Weights of a small transformer language model.
Size: 9 layers, MLP 768 squared ReLU.
Architecture: rotary positions, no biases in attention or MLP, embeddings untied during training, short convolutions, capped logits.
Training: a variant of Muon for these matrices, 97M tokens.
Each number is 128 + 24 x the weight over its row's rms, rounded and kept within 0 to 255. Layers, rows and columns count from 0. Numbers have three digits each. The size before them is the row's rms in percent of the matrix's.

# layer 2 MLP down (transposed), 768x192, rms 0.111, rows 430-536, columns 0-63
091:126157078131112120169136083135101098131128137134118148127078088134119113127117142145131169161156150142124149137173151108129164152116115118123163145110142128157074163085110125184158112153112104
074:127143182145120163106171166122110159125130161149126144156136120157116104121187128111130129152146153148129114171134117156144159119113083144117114088120128088175133130106108147089097103133097100
091:129065134124193126131102077138169145145147171120166134121125147123141136088105165133155151144098143181164124125164150140151102149094135114152129123110137094122107114103108127146114153103114116
123:145107126100132105149108120129113104196133144118158129148138133130152093105108140159160125170127156093141130123134095123134074102135128128102137094150088133092120156152166108168143167141148126
093:115085101147144144107115140108164134096113163115107114109146117119149136115137191135150117157168135154093113155113104137126113128153105144105093119117120163142173120101076132135151120136117098
094:094145109174126143109115126075123162173101154143113140124092166142061158126126130120130174150140152151137158145114099150115113135131129129171119133102103123123104121143118137146096141151123139
115:132150138116103074128123141134140156114126137110107146094077134172141087149166098136121128128117167122098112139140128137122120100110115139126153130140135153142081155130126124090126145123113139
089:124101130140101134140167116141113081104140132122149123091169115115112122120125107170122112162098095139161139134112150125125131119157177117162076151145112135102155121155163110127138089123069087
089:094166127128123147127078100123118081133106134101117151155160118143115168150128129147139059125124148162135172103154096133123125096158086129120151092165148139122141108114133128141120115120144132
110:143145151111120138117183130126163137115126176126122120168164093126087113125103158154122132114150110172128158101153138118131123125094133133134125118114120075117112129109127158132070136129133157
103:175132143159125139118121106115149124155142105132136159124165111130108112155132098195107098129118116135156124131097104150072156130138138159147132101090144152122187089131101097090156108101160146
094:117154089163135101092115123104171124143138153129094147117134135129119140093152097136096127123112132086131125132113155132093127144127128150113174118149120125133125140115139098102124115133126093
083:154137123087123092119168083135114150141108125126111130133117164135156138085145080135103122125160127098142116108121159090130112105138084116106149128089131114111130136141148068121109163128122155
106:133119139084122123153143139148082149140121129160143092131087105126124124144119140112112086118081189120142121131128128081141118157092130097066137150138120101151110166109112098131162106133149124
090:106111160143122146136148142072160128136157112132118156099127123106119114126125136090169126097146092116141147110110165139161189143132164119119136120122108100107135131120133174131143140128108138
115:130175105119107101117162181104140137127152136139130075057099142113120116125165113133151124154131117155152136121172101130168185151114107134116146096155136128131120143112103100134138149142129158
100:125146129136142075127121122081145136133122139124142137126136097137129153141114112151133112100096112148123150151112107153170084123126133113114135100076157099112147116108157142157085171156108135
108:084160099135134137141139138132107146134116152100150109134113140147090180137151158123143113120114173140136111152139113139122164159158153139124143170132156062124149151152114106085137083127154135
094:123116134107102103139123133164152145184128135130129074130103148116143112163109145128118143142110107135154139156107073082118105117170114126191140137123150152146141125166138119095092094121120141
097:118155141117146121126126142148159123132122149104143127109133162125128166156139139166120113111114136121118121123110105145175118131117115111068139142151116115103167146153138118140140152187135126
100:115157147119077162139110058110141083122120128128137135180121123103130076114138121150116128151151120125116182131107117159145083153102153149121100141104145145145108109115078110115135130170120090
118:160127105122111109106116124111123136158134138138117110125124124121110103098106109129108098240139131115164168149134148110137147130151096115135090127134083178198131132141112124116128116098094110
104:144112106158151135131094114143078135086113153139102150129126147134080140171144145156147108076128113119157150118138118142113085134126097136139155164076118182128093133128127152091127136142105105
092:172131166120129103107116117113137162131115128154159126110160122114124142158116143098140154129102127149143118129110164143128141061094129132124120154115123163164150161137154120215098158136093167
090:138111138148146134161170121139143102125151117079158122121110088119164091130072156092139120110107137166146155088094118103120131120123157134140127136084194080137107144091107161104146157100124113
109:127145116126155118117135098122159158112156087133183123167159146114131118117159103105136114117122123143176114117114115132108104174153164145176134108171084111154118169137160107105098125148098145
093:152109131130144141149127120119139133104097082119111118131167144159164111151129165123126135139117136114127166122153127136159136140125143106128062095124167141123100139138113113157105155147100068
097:122112128127110099070162154141071163173220115150123145113125147159117136092135119112138151144103104105129174150155101144125124105161111085116142139167172083130133148104124157109148160113112085
112:147150091106106112134101130138113122136101158144127151142143138130113093114149144136126134149140114136086142126146130153133096136144136167146150157089148091096149146112129102113100154166086112
097:143122140160110151148187140176139136125076165109163107124111128181155155155129143142079108133140106116138153143065108127134141107109119158123121128126091127131098107137089123145108122148089125
100:123167147163111116132094102106140158143082100167121097121127106098124177121117126138145081151139171147118131122136122173108129165147145111150151123124119094182139119155160126114115105128101164
091:147179117146125113126127146169093134112154108129100123075156105123128118129129155122141127086164120143139117098102139087136131140099129144135137102172134122163100130113116109197140124163140139
106:134175082114135135175172146103163101118088127082112156134127084106074114137158128134125119116123123112108109108110120145147137136118143120170135138131078130133088113123120157113086110145101097
098:132118186126081117078129146126121143121137120140147085131161140124136180120121148106153124089149119134149137174115144154130124131113139131152132145131100109113173083132093086137127131123171119
096:107125147156136136126114168131117167126134137131110122110181137098111159122105103118112139095140127112109135109118133085154127168117088122083121134137092105144133134110143172141087132188106163
086:134157123141143133088112114121177109112132134129159083126100153138177137118136164128154106136146130073132101138115134134144103150111165108116068129188120110128117106139162134127104146120137132
121:146138105102116143086114137132158125145106098136135102165129113145114164146128116106098113111119117134121100091111163140141124140119124122149155149112116139134137185135103142122117123105126078
103:157133158124167117127163120156137173146149124132070152123146090115132117118135098089123090147150140114124115128101151144109103121124129155162136101122138107155110152151117134100125136130146099
113:157126140131086151158126116157140162110106092148110151095143152097101102090135153158134168107114133139128139109143117124154106124096104107139203090125136118131136144099157098176139120115135134
104:141195097132105106118113108085163138148115140105079109114113132153123113108120124113095142119122171106102129134119094127145103143091140160123142092136151129149133116157119124130157142138182139
083:135168115154132171158114112146092142081127096142171132155131123135134126139127133116114126136155173154156095110156129132121092113132127120145134102116112115144099108129118114124131121152121144
092:099088147129122128111105145133141078183137105115147128115147080134126161144089108160114102108119154100158115148121159143159091161119112144114107119148111136096119087134144115120103137088130139
101:089152143118159091143125107134138157117147144106116141131108110132111119134143163087134075126144124169099112161131094131112099133171151107091154115139144141146126098106196167148119154115162146
102:121135118120113119134125112149158145130146137151113136123132131145152139169103133142128122116121109125100117114119139087088095156111108104080116116086103132140144101104142112087088107137140095
116:114140130122141135134132157106151145144087193099113131102129153096099117112157171151177093209138087090144132116119128181135157085123081112163136128152127107140117119117121107114126133094151098
095:126109112148104114084084133155117121122131092156127166185151148116152143142133149134148141111124108108141120129133181119159079121184100164096141123107125131130095151147108119141134221166191131
084:137157144115148110120133138169135134166166169106124085127081150148135117121120123122125117060126099129148145138158122093119132165159089118104159136106123130128139091093141122088168171103152130
092:122133149110150157140125133123127179132139141115125114158087127124114110159111122125136109162125121128117184099129075126123124162113082160161103126122107140132125069148149143110133152146114168
110:148114119135130133119140111077133126120107158151163123101176146095127108150110173195130118149125116124081142128106172195131136095113129144130158123160117101117137117114104118120134113153149093
091:156091131145089108178141109130134121128138124109116129122114083106110147167111100155117092114116094110162121107127122125122131121151097147098126104136134135125148147082147087116104113100150157
103:162145104113161082149125139134122146130165153125082144163137120152175133121117135103124146140131122134109136130130088074106091094099140137080156146097115130167121129128122149145132135151133117
103:110079168134097125130133100148133116145093114139182150120154120145126137142108121107157159131110128137123153106127135129136132135063164150145129154151148112136163117108141151133091140123129139
099:163136137117098193113123163147134142128146105114113144156145112120131154128133168136103102120143100130099133147127118149131189113131114135086121119127097117157138134099137157098165155142090071
068:087137113144130153138106163102166146093127129147137096147080137148096095141134148109168114164162136161145147157116117122065126093089134146121123139125108136148131117123106144125114172166099118
117:137119145171102087131136140089145126138127130114122160102176121085109125101116170170083119148147114098172169114121112110112129114147077163121124119126164135120126145102073159095154139122112117
100:138078097111160125123126131122142157165143139054076146123144138123118112126132153140131092126107121151124135092142140141116157119178125138119130093107117130104116138133089146119129128111147135
103:120126142154105147112153154095191179151126137143185160121106190143073155115094099113113137156109174118149116109167158117136177127080109127144166102115142131117073123123119097168134185121153135
110:136084137103128113152125171115125136114138114113122147098126127139149114113088129167119102092112099141127094116051143082125113091116148158122122088114133094138159110139153121135147150136136175
097:155112159103062163068097110156135138137126122073111130158147134142119141139150122107108085112138119097104125127125083126111159112115123147136134120110109137106106143103108093116153126144139101
104:128129170101125081190123103128149138108146141144104113171124091105115129163161142102101114139132115099206144126137111138110128150128110178126094111095133121153128117080113140120105120124135123
087:102127101134148169080141079110119136146090097070087128128118129123135120106122165102122112151103132148154148114108097138150124108139115124165155101118129142100108156159139121137121145099125130
103:105136134152112121127148105112139149135136140090099188158117143114177106107137114102189175120170139132119126146055137136113155124141137133136136123104121128136115128138142115117116158133104123
099:114118091131143115125133126116124113074092127107147138142118109133147136153065148148121120131136099129143127171137113127132136106137138118126110078130119130098154123174146160143107139120112195
093:171101141088089149130152126138108144111155145082145137114108146108174100108178113163123125102102121095111115110131133107113122165153132155178095138129098142143126127127100170118151179103106130
116:124152118155121172107089099127166115154106115161164115121136111135135146078154131097103162125105117151140155121144158150166127141134128092157143150094122117133154156144096099110146127110140142
086:112134128108103143136141156142137112079160154165143122124123110154106124142129107165139102155127185157117124101170190175104151130087096137180122127138127142133148098110123128137130155095160112
106:075125168092121157110134132142132133127127100094132115108156132147106119165098149140177136138179095134140117103129148158112134122071104108143156096133064110110084135118111128169174071137114158
110:109102128132134134150093087163158141095097141121116123123124114095136053136152185105098124154145126119115115144124085097119141107149139106153138160135093079132103117138166113111132113152119104
129:093106158132111123081104150194125111132159106128130124128145123106153095122158155135125110134094141125116106168130120170094148144087114113151133103158102135117122148097102098147149129154149111
098:095111147135187125144147144162128136105105150141123114143132159155073107072124141126136158089128122136141109134135095106092134161137175085123145132123090153179153127045122154088173118160134135
110:127171091097144127126119098085121133140163149095150123082122190102101156129204118147088130162134135115107150180143100083111129116142101141130139137136083140121154123123144139157114136183089127
095:132103136085118094127128158096091103123119127113148129078147096102132160165142110110113134165136127145135091146145109141142118114120125121071131110103056146150142134146136153136098150144156090
088:143103156142123129116142146166073163127133124127103088196123096111150144137103111153100133164148149132133131142134131161107130142145169115135120116086109117144105091137105126118176106120110103
087:139143109146136133167077106156142112132129098124101120147134107087128100111145071157129115125123138104170174116119097151119134156098106110092131116150138100143118074130147166158094106102134127
094:149104120097145156092121073076132130154132102170183177159122134106087135125120108131149145150114120109120123137141168121136108128108124128122119116102105068126132140116138095138140124147136135
118:102161138152109120152090126128127149080088119095111130151102105114122179100127169159161105119146128132124132139097150161097140155126148144157106130105127135169109128113119084102111134178109150
111:137144174115141154142118171133123158061158107156122149106151140117117116172150126153116105142154134109113148146129147127139132108129127110072123123131128110165171098073098121127094136121138128
085:167108153140134059137139148130107141141124127078108135149074123122144138129143139139095121160141142148111114118142101131139117144099137115141145110129155121183156136114124103141113111157155130
087:131175164120149121114092128080119100153065138149136124152110142134151110129174085118128125143091133175128135139105153140150102095108152126139153078166118108130109132125161154168155175079097159
093:135151093111139096157093121147153079113082148140154095080116122093099109129116102117130091137161137102116114123125161126132145171155101152122062120138140120139124101117143108146157169135153152
092:109138124142141144098078140137105097136135150128132136120093121130108113100104137146160126151136168138159152134077099153146161135154134145088110174158134137148127112146112130151150164113164132
092:152148145099118091128102143134161133128134117124087112110126123106153119096129124120100129133109096087122132139113097142141194141104164112166175077145162094108117165159122139110116092142116130
093:124115125105126097170128143123092191107123132161100123122112142204096108117159081152126125108155111115093105169116104103144126157171136164115160173134130135149114130116093149134126138132154174
105:134127125097188137140120121105145128096095160123112153105129163134150123124106115119144107178111109134124116129105122100109155125112135082127117058134109145158127130134101096135090118119133127
096:186114114105125119155102144162120106136125159107154134129135174138129131160109101136107122170151139150099100137111190132085145147060158140125073124146118169161153117111111136134149154183123177
089:169126120094117163100111154102117146137141139134152123127120093106139082091157121121132122115115128156145147121159138076166104139095151132125176117130135107153142110137148155128124137160133110
088:135110125121090128164069144136121137112111099145131132119141124133113113171103144139055123092109136149112123112154118138128124121118149122180120128117100100099109073156106145125153107147095141
112:130173129096134162107117076102101134118108120155092144102117155170148151125166146128137131109122176183129107127151172121162093142141143132111160158128118131123124144056146117136144140111158118
114:132126152126125111121113170116147168134143088122138133150138111091142122132112148092151164081083135125195169096121127175124091171092100067117143075115094134125098139118119087108165111121115113
105:134113188100118119088127119114155109126132115129112140100155113148160117127125074108134131133131145126115139173146098113110124119112140161108139121116081129138121126114138153137117070156110094
092:113105093135114111103146151147107111134133102138101163113128162126128141116135088141103131098108123107123133121117085165108130159110121166103115116082110125124134105135145148167073121124120171
112:119117120127078120123157124153149117131147103104078108134117148121157125132165096120112134146161144171126099096092129119098168117183150117122109105157122154133150108123172148080110142107154147
080:136185104138134114150121109135135139140121112112115093120085105113153140164137099126122140114161146171091091083129120148142098080128128157102110131147052146125124127185128113131116133167140117
089:136119140153120159124136145088123132135125126115179151137102143122111156125142169154180121112132122148113106176132114126129141152150061132089155113129121102074139099110136137117134127184181125
105:089135143104147119113119109146154142116163121127138150123130131120125159107108096135155122147144112087117155139127117110113086139167139139085108113111121097098096100094121064132086162087136124
093:112127122135144133134129133089151167088148102114151168147113156134118089122131126134125057129126081110150138141106147114121183095130135118138091097115123118147150132141124113137136126165104172
104:149136144123119109096162113121139126088117155120114131105094098101086108166114142122129145095098112144154149157149135104169104080137124103141091171111117140161177169127114148164124106155111149
119:097138121126119154137101191131118112107111086126119131113102167196083128118160141135158150124125130142140147077080120163150125123098118131095126116081114124110113117145101142150099129086153143
098:177116105123067119120149125131128173113157110088123134145156121142067157138115104115104160140180112127149134124132164105102131090136120149139097115131119158123105114148118089151137145163147158
093:126153154108151096108116126120165130105119139151121167144144093130114116161108112119141124130090143158133104129109121111118102100120098109129167153062126106098148124158138125181194112165186135
108:127126122101125119135109126133124059145116130134149134146105083115126106143126116101117130191148079138145126126149126118096127137138157160125149142071140135150110191150097138117102108096124097
082:108128123143121124147113081131081090138103129127138145115085132129128117127072138153089134149135122117117128115089106109142130121130135101109116112072103191155134095085109123114131153091134134
091:133097099153170126111116117141131122128150111095072129096104151144131155091109157116119118120126101100053130138130093160161096118146135085112115129079162137134156118117167183115127116111120145
101:133121126148128126104143122129141150147131118135138092080151110144134109145183166118091164119117098124106133148146097128096124136110132107120110114119155128164158110144067128119116114092117139
089:141133142120176145106109112123147156107093107082119154110131102113096142163117123111129098105066141141112094133131125126132129128121147136126132156082123105204158112134102119147154143174141116
095:118178126146175084120097120112125184133123130113136094079132141150147094071146127135135099168065112161113132143141137205169165132111103070145144133107143171127158104153129111156121114149115140
082:098146130152128135110099136111149105167155121100107090156143139115126157121116143099134165122113118123125113123148121108107129121185095135122134091078137144086104134124136148164131132141148121
# layer 2 MLP up, 768x192, rms 0.229, rows 431-537, columns 0-63
100:172125150137178117079129122193086146106143092162080144140164160161133070155163155127099101132172126138105119149120106106126125172096113135093114136126096161160128120122146097111088106112136128
101:128064134117104109130175113098126107154160136091086128157132130097143123083125150087133108087141107114105159127162130116104117168170147145119107141128125147122112104087122141136170185093155145
099:147099152090131121158108133105137117093129151146131116128090102097150095142098116123119120124112107115129156123174120148137121131146145157113163157160144139117176160156122151139134119147131080
100:110105116132098124145178123133154150136087131126127156174142143109097141122117142180171085139105134130113149108110133182072139167134112132139127100114156109081142094139142140131158115145182105
104:136136138138130150128074111213159123155116077162149137159107151157145116174138146116130144136127154107150131214120092071132106109110097133133122147109117115132143143108136122150132096100101178
099:100097152129117147148127163137116113124125085141142141118116177147112101139146177134118131118138120120125116125112103078119154143105129128089102158099146160125109152145183107079109120142125099
098:128094121101090079137124122140136110116136155166125119130147116158113083109117171095113116129067172133130149111122107088150144072152088128114174131138100143100135116110118175166083113163120100
106:147121126128140126150113121130115117119081171103135159129146140176113149142152148164190147146109163133159138090122116104164082142122149096076133110106104133079148119094127112154129106132152109
103:149100125100114121147134137083142130155133126135129118169156133124119108093135162159140132095169166135124143125121116121112129132096126108163108092078130152144148166142155140098132094172148135
097:131097138120115147159161127124123129122119100111152103104135166101111169139122137166122159110117138133132153162123134114098146166123088127091095171141151183116095109112193085094120137110096117
110:131115121147128144107114082154138083109120118152123144166134153114130150103115075109138084078157117105152128106126145077145149185110129157097097136153132158118131112124138089119081116137170151
102:119153092132116153152148131114152099101105135128127100146117126097104146122111122130099141116093130128093122112145112134170150130084118182137145133143125124115117133119138152144098101120123132
102:130178129135064136095125116140117160093119113117156097133111096139146111136127141109127105069120133110122163145136087108138089183117127131135066136175159153162141110177150171100145122113082089
104:147124133094101132134116139082135104158137138137112145099157095106119141161113182138161114162129174125109105159176105073137132132093114122140097126105077146111116109127160130114128120161116166
099:110115116099146158083143128147130147134106156141154132150100114144112090123150120083152149120135114131140156134133158109167132154142083103153104162131107131121146157127110141135128102197154105
109:107077101130175160124149110135086095151128110124142172109130161138136144120111154119093176127117133121118110115168133136163127176105139106097136152118135160109139134134113144130107112194142090
089:148115094153084131095118078150127120133083130127146181130151147148162125147130127094165115125114178129142127122117125156137097143156139119146157129128158098161136149143138121104095087122121130
097:117124120152150128104152139120153114130133138135130117133112160181150103161134090128112149142079123171121105131141108111120083134123188132121129140090115176128138126153175147111151130117100156
096:134176165090134129112110098131148140122127120074127170102176139129130127120112140124141113153102119121096107159116097159127133100158108138098088125095165117129134138095119157119121151132112091
112:107100102118111165125158148145183121071100127159139126147159146157114123101108087151140126110080115107184110169123158113115163151102105140090127147111113143162100112149150086133090098174156094
113:124111153146121113139154135165135125116105141180110116121162168147093108138116108131152093161116144106116093131162105126145130128113135113141132122156146161152088132126121128150123129109134108
101:156132080129106158127147071153103081153131184131127092156119100134180143141150108109125091151141167098134125134170115118124070136152118105152126136097120104114132128114126177141095140150156125
102:147118154125128129124127169132129115123144124108142145087155146136120105096161143105112140149124104098102105106108131126088118119117136119101133133105138136122132098154153141138097111203123095
094:128100123117093084143111134114108141118097126138140100145093149147125097155115128142177068137105167157121143116120145103096176144150127148197111135126139140132141159107130164097109095116134120
101:122159165138106156085141117117127062096126115112105148088153097107121141113151146100140174104171153138149139109099145112117156107134106172128177129143116111091133103088151193107132150128121126
104:110137111123124101080153155139152136127142119149136170100158159147150181119168086157136130118135163142131126092092096161110142136153085135071120145135118157112151149141172123080123164125149182
095:151122079149129112085088117140089166112121118150092127128134168152148125065085104142105178123099132138115143102087157100130117112087135158119111136147179118137158139112162171138116154151138155
100:125144139089091069105143181117171136115092124159121123141137125119144141140105116136176120125109154147148141071134148146143081154122141143145117159091166159097136118111091148108123157133120131
101:146111106151146138116121147103112159118159151185120115163129137133114084144129115077141148130145166103145131179178107146137141088138102150103179125111077129137158094132085127136094119111153150
096:137092136139104136158173109108187080147120158124099131155171160129118128121191122146150142136135158129142138111126117104129148151107146151130126093128147167126108125132167124105108136148117103
096:099169135149137128113174108120084100124139094135135117109108151130106103111117157100145138105084152170091128100133131121184152149109136131086126120146131130129083139126129089114137133118161125
114:114136172086123186121166151099152129150128177131166121135144177121103122107160158173180143145093123099129118118197140129102101118142114151130122119124130139121123122122098143157095130166085170
101:145145080120145123109089114155116107113126132153146062086141108114112140108123125153112175125135111113128136134157111098124109105122083180126116139125097171131137138093148143114163115131112117
107:112119107069121105113145079139144115108163127135124117206117116147138103120159100140139140128163165130135149103150111165114108078143109135113163159145138180126112110127166145143139065151099133
106:098169107071127139106093121149116079100122141114134154153114121149192110141143125105149123128116115133144194141083126133123089127136154143128149161127120088100147174101126155105158111118128112
092:106090099112162117115144097141169123131136120146130099151119111169110157118155135140166120106131114134090104165095113140157135138144149149120116131150089127084124145139137141094089145129167128
102:138111147089118149136139141113137130111116169094107160137149121133129190121119151115123136097080140085100060177145121095142107112147145157122128137160115102145099127133152154151113139135110156
090:116147147105142086117103108115097114087079141121116113140095125147141155088142139144118127141157154146135156111099122155120132119105183117116125147147130110161116106154126184171109115114123090
105:141134115109156128137109121162099161128126122086116139139092107108167161121116122123137123114145148145121113193114197101092118116170143163119157179152126139095130149120122109115148109136118159
099:107122162160166149137183102154116133116131085124115152165181149153125150169123142127135113094108126165145104171101095112116133113109151117139116177122134128147167165125144116136103117120131088
096:108136123137124105156112133178138091142123134139137156142116159181147176124164164142102123116129123113153123115163116134095078183073081102109135140045126120102140127129096148115111090152110113
096:119145143096134125127135127150134116145146157126111094161123178126103146163155160126153166148138158123148160128076125108163100087112087109121117141119166138162129092139096148111110097116117123
101:130149109166141110116114110122130124104131162159118094140131153121161123136127145114147108172089159125126106159139112130125117124158130130126151171077101124118139135149118103105137117098122075
096:119101164113167113157144134128158100128091137137138078143131111099112115077105184134166121154128134138121118181123155128115162125156111104135210108158127138167150141114114138112110122137125135
107:123160155115093169120108158133149114111120107102153157085092133088157054120149123106135131127100130156118126153118088154137135133134084113115160165119096096138159167125123106120114133097211093
099:147137139079080141133083117162138139093146176106168123151118121142104108140136119164155121182104155112146145137109109113123137150092154115153157131097109123119104117146128148094082110129126117
116:135114097115117138135164129155086142113118101098162159095133122149128166133091115160141164135125155124101083151075113131171128135099135095141108126127139121133136142113135106120146115142118076
101:110109143090092122113130109132131113116156119144176159104115152138146141111116146106108110150099162121167178128070092157131130143115141111111141124109127124123116161131107128105139124158105130
103:148135140124152142129123141140111149142118165138143156123121132112127144122097156135106135107104127118165156140100111112098125151054114076148118146160145119132090095131134122121129133161085136
094:177086104152090152092127143104111138126156138105143127155128119115138138100105121105128127127087102112120151099149069112137112110114111102119126123135093144149108103172177148150169118158100136
110:085101138153098139140138136142082142190071136143176112109139103125109134135117114136127143125119151113102112170159109119133146178132109176128144143133113075115130137111155132084139126144074127
103:149090137130121158123138172111139118120160135090118145122160162102100177076094111145131160116132132120068168114115081091109127167147102179141125149137107129120155095136130122075130172083147158
101:153127122140131120121116133085175147118185106124100181107146103123116165132096094169113145148096154111102156125114117098139102120132117128150187148114186139131109138120098154109115168092131160
104:181143167107120139164186138120137111169146122142178135105151142150141081105139111158161131147135122136114105146113125122101134155174146185104149111173107133108148134106113146164151119170123123
095:127167148116100141103144102157132141145112155102109109144095139151123135118156140133185115145121151142110134167120166098127098154154155113131101123133106152068122139150152158140129165135117116
099:107101151146152104098107134124124126119102083098155121130103177123115146071109102116116129157115133124141164097180138163133140118104091112143152120106105182082115117156132111128128117142120114
101:107106124125184134166136079160159149119192137139118138127127106124107109138103123115105125112127168116122147166128113070133050094124142101144114120113097094094156107163166132087133103128128114
082:156118088144166122137097158136099153153135095116137109163101120112163112117117132091084113088150137168115095134157079142127103144120143113133111114103130129129101091132118157113118165054091140
093:110162129152124168099143164124104138115137141117121099117170115143123121086148137128102172148095143109166089106177123091127094159142089116118131151176149138071147146164137136130131117149174146
103:147142164131100100120123128097118132129142135154106124090134128134141115145116135112173144147140164127128152131140126159129090136099142157139132161152115152126133112159132138152087128096123130
097:106111170103124150111171101128118113168087099165146137175123134144134117155118092149107098136108120136137152086151091114170107150134118143151158110143140124099104121113131094129126110126138154
097:141207153146159101088173151169090118145127146148161133139145154103136140155138163147162135134147127150105174117112168139158109095106089116108090120153175120125111117125166137136131122133151152
105:126106083124109126129104086118092117114113142079096132142129118165117151113140094148108132138155142146095124174109100125102170145128112161172099121121130151174127163122129116098149103157138111
100:110111131112120122100138116132111100136150093097160135155125120127108177109183140144146120107110129160118121087134116167150105120133146126098108107110168166118132106124134094078142142125115123
098:119107113100174131151118124128090139130110137120134100092186189118120122103174147130122121108129137167140126078129121103135127137076100086087152111097082128144153125112129114132130170098146088
079:096103126082139119116149137137114116156119144134113100104150139128139073116136080131155156117152118153119071109117113104135165126135126145151123142159149142093106133091142127104158130144150160
097:119150153143109115102110120155115127139106141108146127135090149103155107118172134117111165158156127117142148172134123131152102149119153102107098151173118137105095120145133128128127168138114131
095:156145103142132119142157123138131095102094086157159109153145147146170118094134091171168109138086117093156125117113161100102145095091131136138117171134112125129140157116154117150120080103159176
103:111154148117163093123164120095120117135076117138097126134131113134128103092145121128128165132152133141106128111140102123068144108148134151147118125139136137160164191094103124122118105090092113
109:123118134145114111155128145091130120118156118100108138108123108139159134167125119135119124115081137099115118182133113125120132121160082187132122167165112134110158122092156120121131116087123151
100:132145112153147155096105104160141169111136139099141108132137155097124134134120155108106139106089144107129094164166114104109120089136155121102141090113118123152129169136150137160072172093160098
092:119099131134117127145156148122135168125138130132133151148115117141195150168077155131095158149132158163101152173149130154092119103119138147131122145146135120064128115156168133148104167112089161
096:134126132140121143077132128122134106115102145143146092113126123154113124136154174156121134112102095123164129094124155121115105089146147120158064161156126113151098130146108152120076085135106120
103:144127159141143097125151132103169120163151169150144169113138096132145125107160131155141130147103136137142090159126117083140129133132170182141092145127165126120139174135165091112127126112100126
099:109128147154110134104124106162183133130073138119123097153150091158149027100122146152139123192113134111132155171141115110117107121124144150097101155105121145144109166136154106132108121126124195
101:138141094150091145145134112107121093104102124108155148141141108132097087122154123142134143117084138161159105135114133103150115195137124098105123150097168142138136123167133090110116112119115122
109:144139138137122139100153139114085149148098159105130124118112097102148159089149134068124131129139133095128098123128105123143142137075111144105142152109174161122104123112136157141112165125094142
090:149102125142151109088132151146071152122141145119157149093161123130168109164162124141140180152105126174144138153114128103123119138099104112146115143122124184097111111118129177117131133099078125
108:099119139141143110071137089136174138088107123132094098105118150122121093122135177125145149133087132098118091145152135163149129116084167168118149109114087120160072151113151138087139136120183113
099:120119128147136110118115156132063121126094143121118111125142122118149110091098129116064137127160147135154140129126120108144117132092136137121085104095139121099134134138165130153067193100136120
087:191126130130150132129139131118088120139084155132130115145132123132137107135143104146100119143083169096112127123104114150127119137155171151115138142119158152120132111141160099063078105120057099
098:117149151124157130104133106120091156075101149104086151139149153139131090134126121091127124177126141122120168109158129148151134172120112127125111166145118101101150119121155134091118174121154129
103:108111117177117115170121101128173137158160144141137149178154126078148138109107115127123120125182147080134152132108143128113145104113124141178142138151180106139148129170126115134115130138084113
105:120103140085136153142142144173130125171154080158157109157134142138106144140111130156159116119099152107183113151141144121149133130126146130153103112115133137135108126130100095125125090120128120
091:093143163104157139199112143149168123137162149154144128070143106126149156126114109107195139124137067153117118126139093114128130122155135125125117130131146142144141140114132064100112104111158130
097:107103190097083141107109090151097170090115149130119090104146120150153123142133139175123121104069132168130128178135080138150120118169150102174117121136110099108123131164138163136108126084134140
097:165122152123145114093168159152087136140102084172120103153121061177160102135150121135124141137152127119136129114194127121129137133138127104135119084082138106134144110169143138187142143126137112
094:105127158105122106106141139116128127143086137137142159187103127112153103120099133118138160107100161153141139106110100156154146108151116121140123105151123105111149114120177128126169144098092150
115:127136165069156123098153172120163145081086156122098138120124127150146100121103163078120091148099135098132135153192124109175120123112141113108102122178117126125134115135152145095097145101118104
091:138141106150109122125120143147114143096151156108120142113098096123125154145098116107173131128130143133120166196086119116123106164154102104105108118156125151133106148139133159114075136189096156
104:108093118082116088085122133101104113140144126129155080172072082116189131122116160135126139158170158132095114119138154126080148155149180144145096129173110145093114123115115155138122146152113132
098:157111124107131056136159143137137102100125109091123103064102100134159076082168097132123134115170118080147105124121127101155120112134122123111128105178127143125122128165116098138137088099102146
106:139111136099089139123131108139155100110121129076170130101120097151167132145116104121129117167132117149165104112089102071173099108143136076147102128091190152092109153134124148134105150152110109
102:131113125134151112140086115115182136130123119108116156157122140089124098094110105074144077101141144124129127129115123130114157144168162128170115124120160079164178161087069119186116098127138124
113:092130076137112152094120110172124098124123110136135134152098082124108143122093120160124102113130115138133098139146148124136152171159130130163103161119139132145149119128145092122133122122079126
104:132121143096130122133166149121172109148092139137104190130040097135173098108146159114119141103145138177159113156088120137109110125155092092099120156134164086093132129110099131139127121103098172
098:118104133132137148069105160156074108121096157142122142131154109096109123132144158135112171138145164138123130111151146089157144085120116157097177170140143091142137105143084151154109131148144130
094:114154093128084161135131141144141145125100128091125119167174162144140165155137123091152165089112150130123121150152130102089105123124140132121109134149106112137126106151164112061114107160115080
109:132103128115103129085137138140129116136127126158124114094158131108120081121104134098102109108089138113108124135178106161143175145115138133144127130145127161127170142071122165108140158140122137
111:148109098113139142144154109149108143146083177093091163152110099112087159099102094136120167101115160095109078118170132147150124119149113112105127152097135148158129118132139155134106061133157110
109:126120133133087129095127105135161149119105143159143159097108128117141125084132093131117101105086117078129121109145116146149124140117150108110150161147110175148109136121178095144102130150113126
096:156105132126109117103105132150111106151112122126119166129151125132121144105116188120181112102082115138105116108132101129126093132137136173088134146132155158075108125120116126140133170117140135
091:128160153145152088151129150124115121121104135127138107126127091132148127120141153134113124147115127165085124131128097105151145124149142137140120192131131112097134165114147157140109110138129097
100:153158143144119116147138163134155122133131136129076126130099146160106132103167096155091141133089152123125139130154110128135074129131118116122153129140126112154128110135120142051170165139100172
094:113094138140106100131120125087139136126118104164125122122144166172151125167148151110085161160103157111153143150154092132112141108115116135150131142135104174131136120125087113110120118134131121
101:138121095131139112126090154153176116113124111137147107146116135136120104168113136157117086127149124139093109191149125138125110108114131171125086158110120126088130069100126126151116162123120134
092:141119155125135119109096109140106074157119135152090110122108136143121181100148150142141153105126136149123144150159147133135122109113162097168133140129119114141123137116086132147117158143142115